config.yaml
num_hidden_layers: 15
norm: "rmsnorm"
norm_place: "pre"
positions: "none"
lr_head: 0.0114
schedule: "wsd"
decay_fraction: 1.0
Each number is 500 + 40 x the weight over the matrix's rms, rounded and kept within 0 to 999. Layers, rows and columns count from 0. Numbers have three digits each.

# layer 12 MLP down, 64x256, rms 0.118, rows 0-50, columns 0-127
541568514520443533559573526482432388489446484546450474491416478534492517495494498518452486500523429501506464506556539430456463541480513414467477495522545515502491516443527449531470469502575455584562497486550515474448476558496537506542476526490479474521530509513503457480535440501537492451477506498590489535518455469471488511509464534539502474458578484474479386537402576552527506433522
403502506580539502444462514467565538560502435500541465484513395494573541486525449518524528499554497512440501469428556534536540499490520481544489459502509427474480461536484476512488507433442539512461500499490538500522525468487602507529479466447542519479448502474499518562457535526521482578495525441491461488488459534488467550520427481458441484517432514489462462473499480509535504507521
513526499485502518456503614548499510435464421469538523456588475535576551480516453489507583519567521471412539555486496474485531550464529578497500447488453535452403496494566500482488510471531521473538563487454563444530519502567540479471466486538466477458454461495514441466509519529497456549518479466433523505435495553568536454446554518471513472519447501498480497461483499541452528483548
549465444495523506519435498507555499459501482470535476423527462506507458525503454477541456512457481503504433411456462519421509570480499503527481458483513504481511455579574486604524510555574540474496502491533540529490506488523485423486483448552540587497530486523443452491527479498489535475595555446469517535497604486542543441429416518479534497513499479484511461524496518507456457522469
479514479473497493542418516507480499551506513522443605401524508584618516475487521485515496501531527573515475525581455443451509447498505447517567440568465555532447540540440432467494517474562551495429516477446527542446552479538518468503499460486474459533525479500466423476482487541468421565445506515509436459484461484593451485496457485513518497470477455470439546539427498415480456510524
493458477553520451434570451532489489559521500421467506458494473465519456506530535457543495600461487486501446539529522471547478529512522495481519522455533536500469555510534560518512392527506518482451505494438482545504463499464483483526435444504418556453523450479549564504479491535484512534482491484540497521455535415407505540508490505507499524486492439514486502475505483452467452525548
462512508489548469541508418542449491517546595456484515512544457519479493568505466531497417546541519534469523466480491523536489530529488477474551476481498524430496545479444484536498541442511428487491474478492479461509490490499548493465590505463455571559520532537534473484491516445499525487539468547450470473499537516471491537458449505502460483526480493483537566435481472504475537497524
507503506524547487464542417445440472469561520448531528545436484530563518558450503486536616443473546546543496517468408577503499497449541484468530529447485483495474556549503481474501476417466516467558519484489566508540463482495555482498488467442456534467602492514448531509517504526568480530512461535509535501520528502485488514516501501424532509468535481452411509460515466457456482491456
448529505553449597537433479554505506542515485499507385443475511549522501455541416454493474546428598455548435507512548372515421483527553531545553519495515513473490539539536474499551476459474452506526475531471488507486484470464567501506560504528403465504553402484533497532456406515510497526507493441546522475410430585512476496508510509496454524507502553545519533528536483477474401507528
403478476455561546488481485506520515473472544488549573543512496503482583493475513529499518501488606471545504575477479456482523467489405557465582424446488533519503458506455489519449568460559513460578485496523541486504528487504550479490566440467521541494487494558493491464482508486505548542476474519544509537568526480457455480449519539530526544516474494480539469491497496585498529519470
469483486515509505455493497482523531577476533531550551480536517564501511491453569450535510490531559523511484511456488508490482509535465480497557539525552476520524459478492527562486540503553522470559521468477500560483455456464506534535469516537527474512501515496565495538518447537429455513515485510481526477453482474478520463471466414500535421524463531569524495485496418558508511482495
480463507497474527530525441480499497494527450472523486500542502503451481552476482535470504478491464457523520484499417569485542432425519426474425477503492541531495504474497509500427468514444508498484474441505477433547583461549474441479488439466517497524537481438479484534482420444505476572447476507525509470500425514482503409557498596453491512568529481582514469571550449455530466467408
525507514514471542497510517505479575491453469543432556502465494453514554599481479518511504591535512420551480488615495512433556539505464485504532497479550513528495462508502551554501464484482546435431477501532501485496500541529465504561488467556535485527559443517522547522539444494494452429494552484433517514528483483501509450549481437484553492505470465461513407576608499574490420467510
469511509483557461476527556546493383527563513589469480479462439484422516524583514503488459473573484485473544480583437467469494530510445557530514529491476491479529556577470464497456502437514545496552521490541478504564551539553487484573506490499536451469537543482593519505521476497556486551587492464561462509514524574472506522531519465490461551486458530482470424548524499418491491498529
469474534495537469500525549480509561481540609518587476473463611538569548509496585510609539491520521558617508442400508493552513535526567526592373487424590512559489457474426484509572597483460482496442500504472500503555544454477552503526549531518503425513576572483476479579572442498451525444482500521535552390450514548467659497501444500459601427487548499453477491543480430505418475534458
567514507446555490483412520499420542524515507494540522511484489511506577510481504496566569508520512464478484598465541464495476513484441525452435528459519529523501501451501547497557481507496551396474484433538474494522510488489474530530532501575486446459541542492494578475505544498547450516521478532508465473537495516581456524515540462492517459482519470451508440455550513519449534499484
489540497546470454551522612453479502492517497559481526560558456558492537565488476469529466474499493492493473464530529485518461514530547458520512448487444493568525523502581560504497559504467515510465470566484442538515521447525485473438523441503461566548531548469520471512529452519456579460481502521537460482502491541510495575459451519499418540475522510472492510512493474439466593535508
484559538451491428449502496538488533534502449518530548451496401484556501497493459607439456549568535490492450520502511433541562513524449500460494555481520529428511534461435460531503521524462474452414506482593583526464487520535455493465457527532521491533465546537491543459472554543551479443441510516418504508545494458522513536552401447539473406539543518496461575526464520412423497559518
499527488460502412466471526398426519494509544504513428492482524485568532501457518480504520467462522472461473495464438483465492500498430498439519506477505513513482462508502540474483535496470519450479467471555458423501462510538522513530469471492466435491467540491502576513537492517523521429481433541434540466476552555506534514403451487544541547530566526487463467468526474488443519483538
480428560492535481510550447462522554466400485565475473553422485520540559542510505547517523482481556484469546486607538488442492482431551518452565532496457528489490418573419584488537463488523511572480541563510509460468513448506514566521512543435524457521577475479609442429517491456463512532465477528571484555515500512513445523489491495538503523504505452529491456457460521473458489458527
448520488562461469434462427470439464528571532538496498560483546565514507479465450498520560508556583539509496556535526534476390478489495481486564523500517525554467498499449510510479465546452509508523428555530515445420479476526474464479569456541543551499528518546428462579477525493534567496612459455521497536468507424440494536518525505562510534527467523448544544516463478511497551585505
452447470510491436469504520463457449476485521497477449472440518499545557459503441504496511480513512508518468470503447510504492540497501480522447500498525509436453481508489497522452488448379534546525457537571616479490486445447515450505448539453544449525474498506474521498538462528527445530494466509526494510438497460466506460494478540433555482502532563538518466508488549498447471585547
468521563483497582503410523517484534469531452459474517469495488519482475449492517513471550521506547526513467561483519553512454539393497498521534567552493459546533473481469482522438514572541576506515485481467504476521490521440497481496544429482543510499542481406510427484528429457496551538483494475482525496496475570540479500604487535433511516475518487534511558498440531567524449484427
389528608474457539479541587492550448555525505431456454565522544568483501467459576504492487469523506482554480530558475544509481554418504582484538517518490492527560515450558522531470445459463449537506508564484535576532473524446528497542494538529473564545531472428508575497509506428609553528503517536473473621487488539524529553502496540484460548507463651590559500425482586516465535544521
518510479515533469514510465494407520504524469476480465479493457506533447491538545529483518548413438450483532502502551509467477475488485490518539508516391454486407402561524566563584526447496462583499502454537476501516504507457503600541501475444494553534446551497528472528493522439517545449469520572499583503453529502447486428482444502480434555460599538471513574457492459482565495496481
514446480527471550460508477484503517523474466527514540529492504468513486595501461552465470483458477495539405487508532472505563394486464502558504558518521592514557513504513517490466567535495537485528441582557538575531485509514492571528451548483498415473476469508544456515482453502523541489553511514484442523431466547531477551525465578465471459524468498501491515392519533452484503497487
496478404500459493494523555582407477406486484600490467489490500501571432490498450536488493533534604494472464509532545512499510506486514551490529473452437515441453434523545510542549484434484492539438541504513468553489511560466527484497564504482553540545514508418473498476509533564441498460424485458556453491505489487507479467528555466502531468536523431502520471552426455509437547526479
509428527484518521542479453576470536455438512487478509558517554453502435484475496494490474477560578420504519492554515533541548517558464470449534477454506457438531570532501501435513457547498619427500467561495585547449488494459515469527555468493553471511496471522493527478526490474424531493542420449520508508513483485477466459536554517487471458536463453526500546431499556449461442485550
488394523507501542539478513535509534508494483468474463488481558481517477431472521513444503505509462546514475493561478482438482404531480510522556465510490500502569514525501524598538523479507516573543485490592437528556478471542505532500509486457551505487481524503580480537578486449496468509471439495498499453492539602503532525441473557500476521462462527550476525532496438493430471512468
506402463513507493539483527586405566537510476510477491477509537505473487560498472526551534460536473536509469475485542504491546457541477499471500469530486446467477532517529447464556519520507529457502466489486500496436509568523471500476506448478475453516495509532578517457526524511503453517432499489529526521464465538456472466498577489475495501505460487496528513457473540539537487561518
547572469365508506526528417508447469536570493470510496553519471483490509492432581467534487518472500544549556482457523502417450468516486531449547463525474538550554545499510472529548534548492448502435512508479498509449538404514451462465486514516517502531511527457500483465509527461444521455436461536451539454552522550448525588537477572508462510529548529482538506535453480473470542522585
484568508555482538461517526486432504543526461511537518554491458580563519546582505499551504563495533498452529461482466504494495460504484511519477433501453522517576449444485540528539549548439496493496484508510480470500486499551570507494568497570517567527537505493463464473494466501480573452513488500439539491552520512556517501490441488534471570467533453439521453489506529523477491444493
480493545485552579506551517483541518475540496542483464571487560460563498571520536539468486371455556477475497462548511558539543501488464488467495449482525437491490495496534534448495503445474581511454518491460574499469515517584573456592523524524525482561439499480550529485543443444515534480508408488425503568463485504575553481451511482558498561541566555528510530469539454494459520493458
467493570474489501521507483532489483562448482416478458497492491500492500517510522533504541521492570459452500565476536484563441453504516521518516481431552487540538506518547426483463476497506472486521513478480523460480509452479537571443527460510430555484518470525531498512531549547484497564488475463545509474535550451446518509546487516440531488459483527502497547457469462536460456447550
504500525498557463475494521439440511496501514481515467487430550504482559502462491460512497534478428493532519489463457532469547452483536511438529592476572470504506495536565527569453435434545450499505484452530473516487363506429456524536506491491495494546560480587483468506455408547479439484461521531473522445458480486461475508546523477532491561487537499501513476465482511573513534522499
453530513479572508516450489497494522489508546525510447507551484572478573471390439541430455484543451478433548511494483467463541555450479476463487480501558532567462573452469484472364560531492501538517458452547498502505558516509519500455472511482491485508490534573474389526480508481525415449591505611470476527535519473533441452515503446477453569537515508468472500536520527455505487475468
523521512512480498450489491486483520530542437512512461477489497575506530475494540565506434551575441457478547459413478566541474482465498546498555485444515461450531467561440500505448502439497441537518496441474506511488503569498453456547511515494448524490457639515519505532478499452496475446487538524526563483439495516463501569518483496506431489577461478437518501531543549483496488493513
485546436468531490469472550545516565536466455503482542439449488545554517458550500501487494500477499471530482545420524544532482460447444464460476466446491435504484488526500525522486516507534511561494469501493489465580592451519473519544521537518515529528527551496494461464459535561500538477514522429455449497491521529476526573438457576445538567454498484464441469514469412508504521452518
478489527517465469505543470429474506513418556431473491500466513478473506492549496554509562465450476551541564433502548459472485510486475463523429520525482467500487453505485463500492524478528535432527550453586495478451406473501528381474469473469505490511450478550476499548539517495557560432527512550490577507522522506457438482543489501493445482460556476416439488495453564454448484446452
521529546453512497433454421507437489500452503558537485477437474559517470539490559506490531487456590520468470495520521512530517519380502527550453457476414503473501497532464528491517516517493501367484489474519518546503467576468575530473577470471532500500544514520399518516498492470460511510546495554465486531482497460520487556492518504468504545533547418501474561408571526445474471513544
484497444446547504531527549553488513526452500486468470486510472422578440505517490494504549499482465548505520486471598485475459494544605477503478520550502562485490549559518522512497450511540571502532614477526443503493486465585485499449468476526481503491484551476458589531473481570515564511532464471561557477468516432546444488463522510490508511506457566471501470457501479494523457494498
534527530409420445466525513478460506538539496519530535515438525541507443494468495575474558498471506422483456511528471553600475475498447506489465539502440464536521459481445525482510523540558519479558436568466449555501493476470456506536479469484497429562512505520514484459555565500463478490485364499465567447497479445471546532510507493515547505435513566467539476511571511511521410501492
444577544509597479548494521548432538461547500555523542542573530479510476452441488524466476524555604446523532449506474443464501616443513520565477503525539555482507556451533544470477480477547496479498518477430558584534461542356536438467474571472520475504484491434489470531494509473470482468503473505526503541516417538554474506534552451523460452506477491577504448522465497473518505492510
507463511450505549565478531514537521496490491546531495520491506558519578479508515508497460546483544512555488486483551418504509497586462515544497470499581497516539484542550522509463516516432532485456477561563551446513440452575495468445525509580459549502542443457528526464456543491446518505515448499507540441575470530531498501452515527479493542518503537478570499471496545425466452514488
501477427499488514475429507513540465457442517486507496471519504484490521544467486512499527481492447442469545546522412498483482491498436533509514408467473392507493514563503518487524471478508581451447493479474487463560485547537424487454541515512501493479497511504563469558514530504449506449510565546491438525549508510540484491499451527506517490444436514453506533558488447527482566580547
482478447483542493455512479527507583510484526500495455602502455527535555502476445510478466422508491535471608549473585395429465519512450492565510520537511534535487519499579493500500500537506606404544513511548459464460512512450496520440534452491559488513578471458496487509415501483433577500492509503493597500455529539514515494508542424513506538482498544516507482422489470492466482581534
484512515497486518406500426501492497513454514493488450553562474544490540453527486507515462513494541550522491494519486440586400449492459517501504538422440543483536578543540470516490464537468574461474439525538527457477443518502490513518582501478539519546504519569450580458488499461488492471563501537476499451531538506480499484424570452531484480502528455495514487512537516463451522563578
378485448499490448495533469395506455451573613515488521447469532513574456556564528568426463416541451522436543528487511536444462445545484503444462511395486610531599500496549463444547572429450458529389525546493502509489527440512572523521457550536573547427580480478480489420587536408425480493449559462605479581497443545511503503499521540571433517596518496419434442517519551439533571480441
490534509537516526524517488551540569497558480561483553457460525453537508529515485507469562534596515514504417529464495462459485558428502505475498515472514452545491509482486447533516439508482504539517577510486514504449575489479493436470532546545521561506439462491499500486506508487529456384520475507468483515505471530491478557566553570551526523494540480585492498415501502522492492552555
508477512538493445511497488548492501425525510443497468531460509440465469471468486509485540519470495542499485565386528542508514492506516522449488418541456499515434470450490521441506565470564542421464547494534471492469628511505464445487508549470510443461544515494461477548497493544482421455465448460563564522453473494481440426476617529477506520518518493495498483518505500516491496529520
566524500565454474481490578504537523550414486497542485454453471480533517490511514626514485553503454440493509460499459543476515508504449545538517450480480505558450476453430487538489506500496484476440513474507547434548519523523467549476553392517535448506516445494539520507519549530430480475468574483499479626588422505510479538531477498402501480545482462481447458527422521566484452465455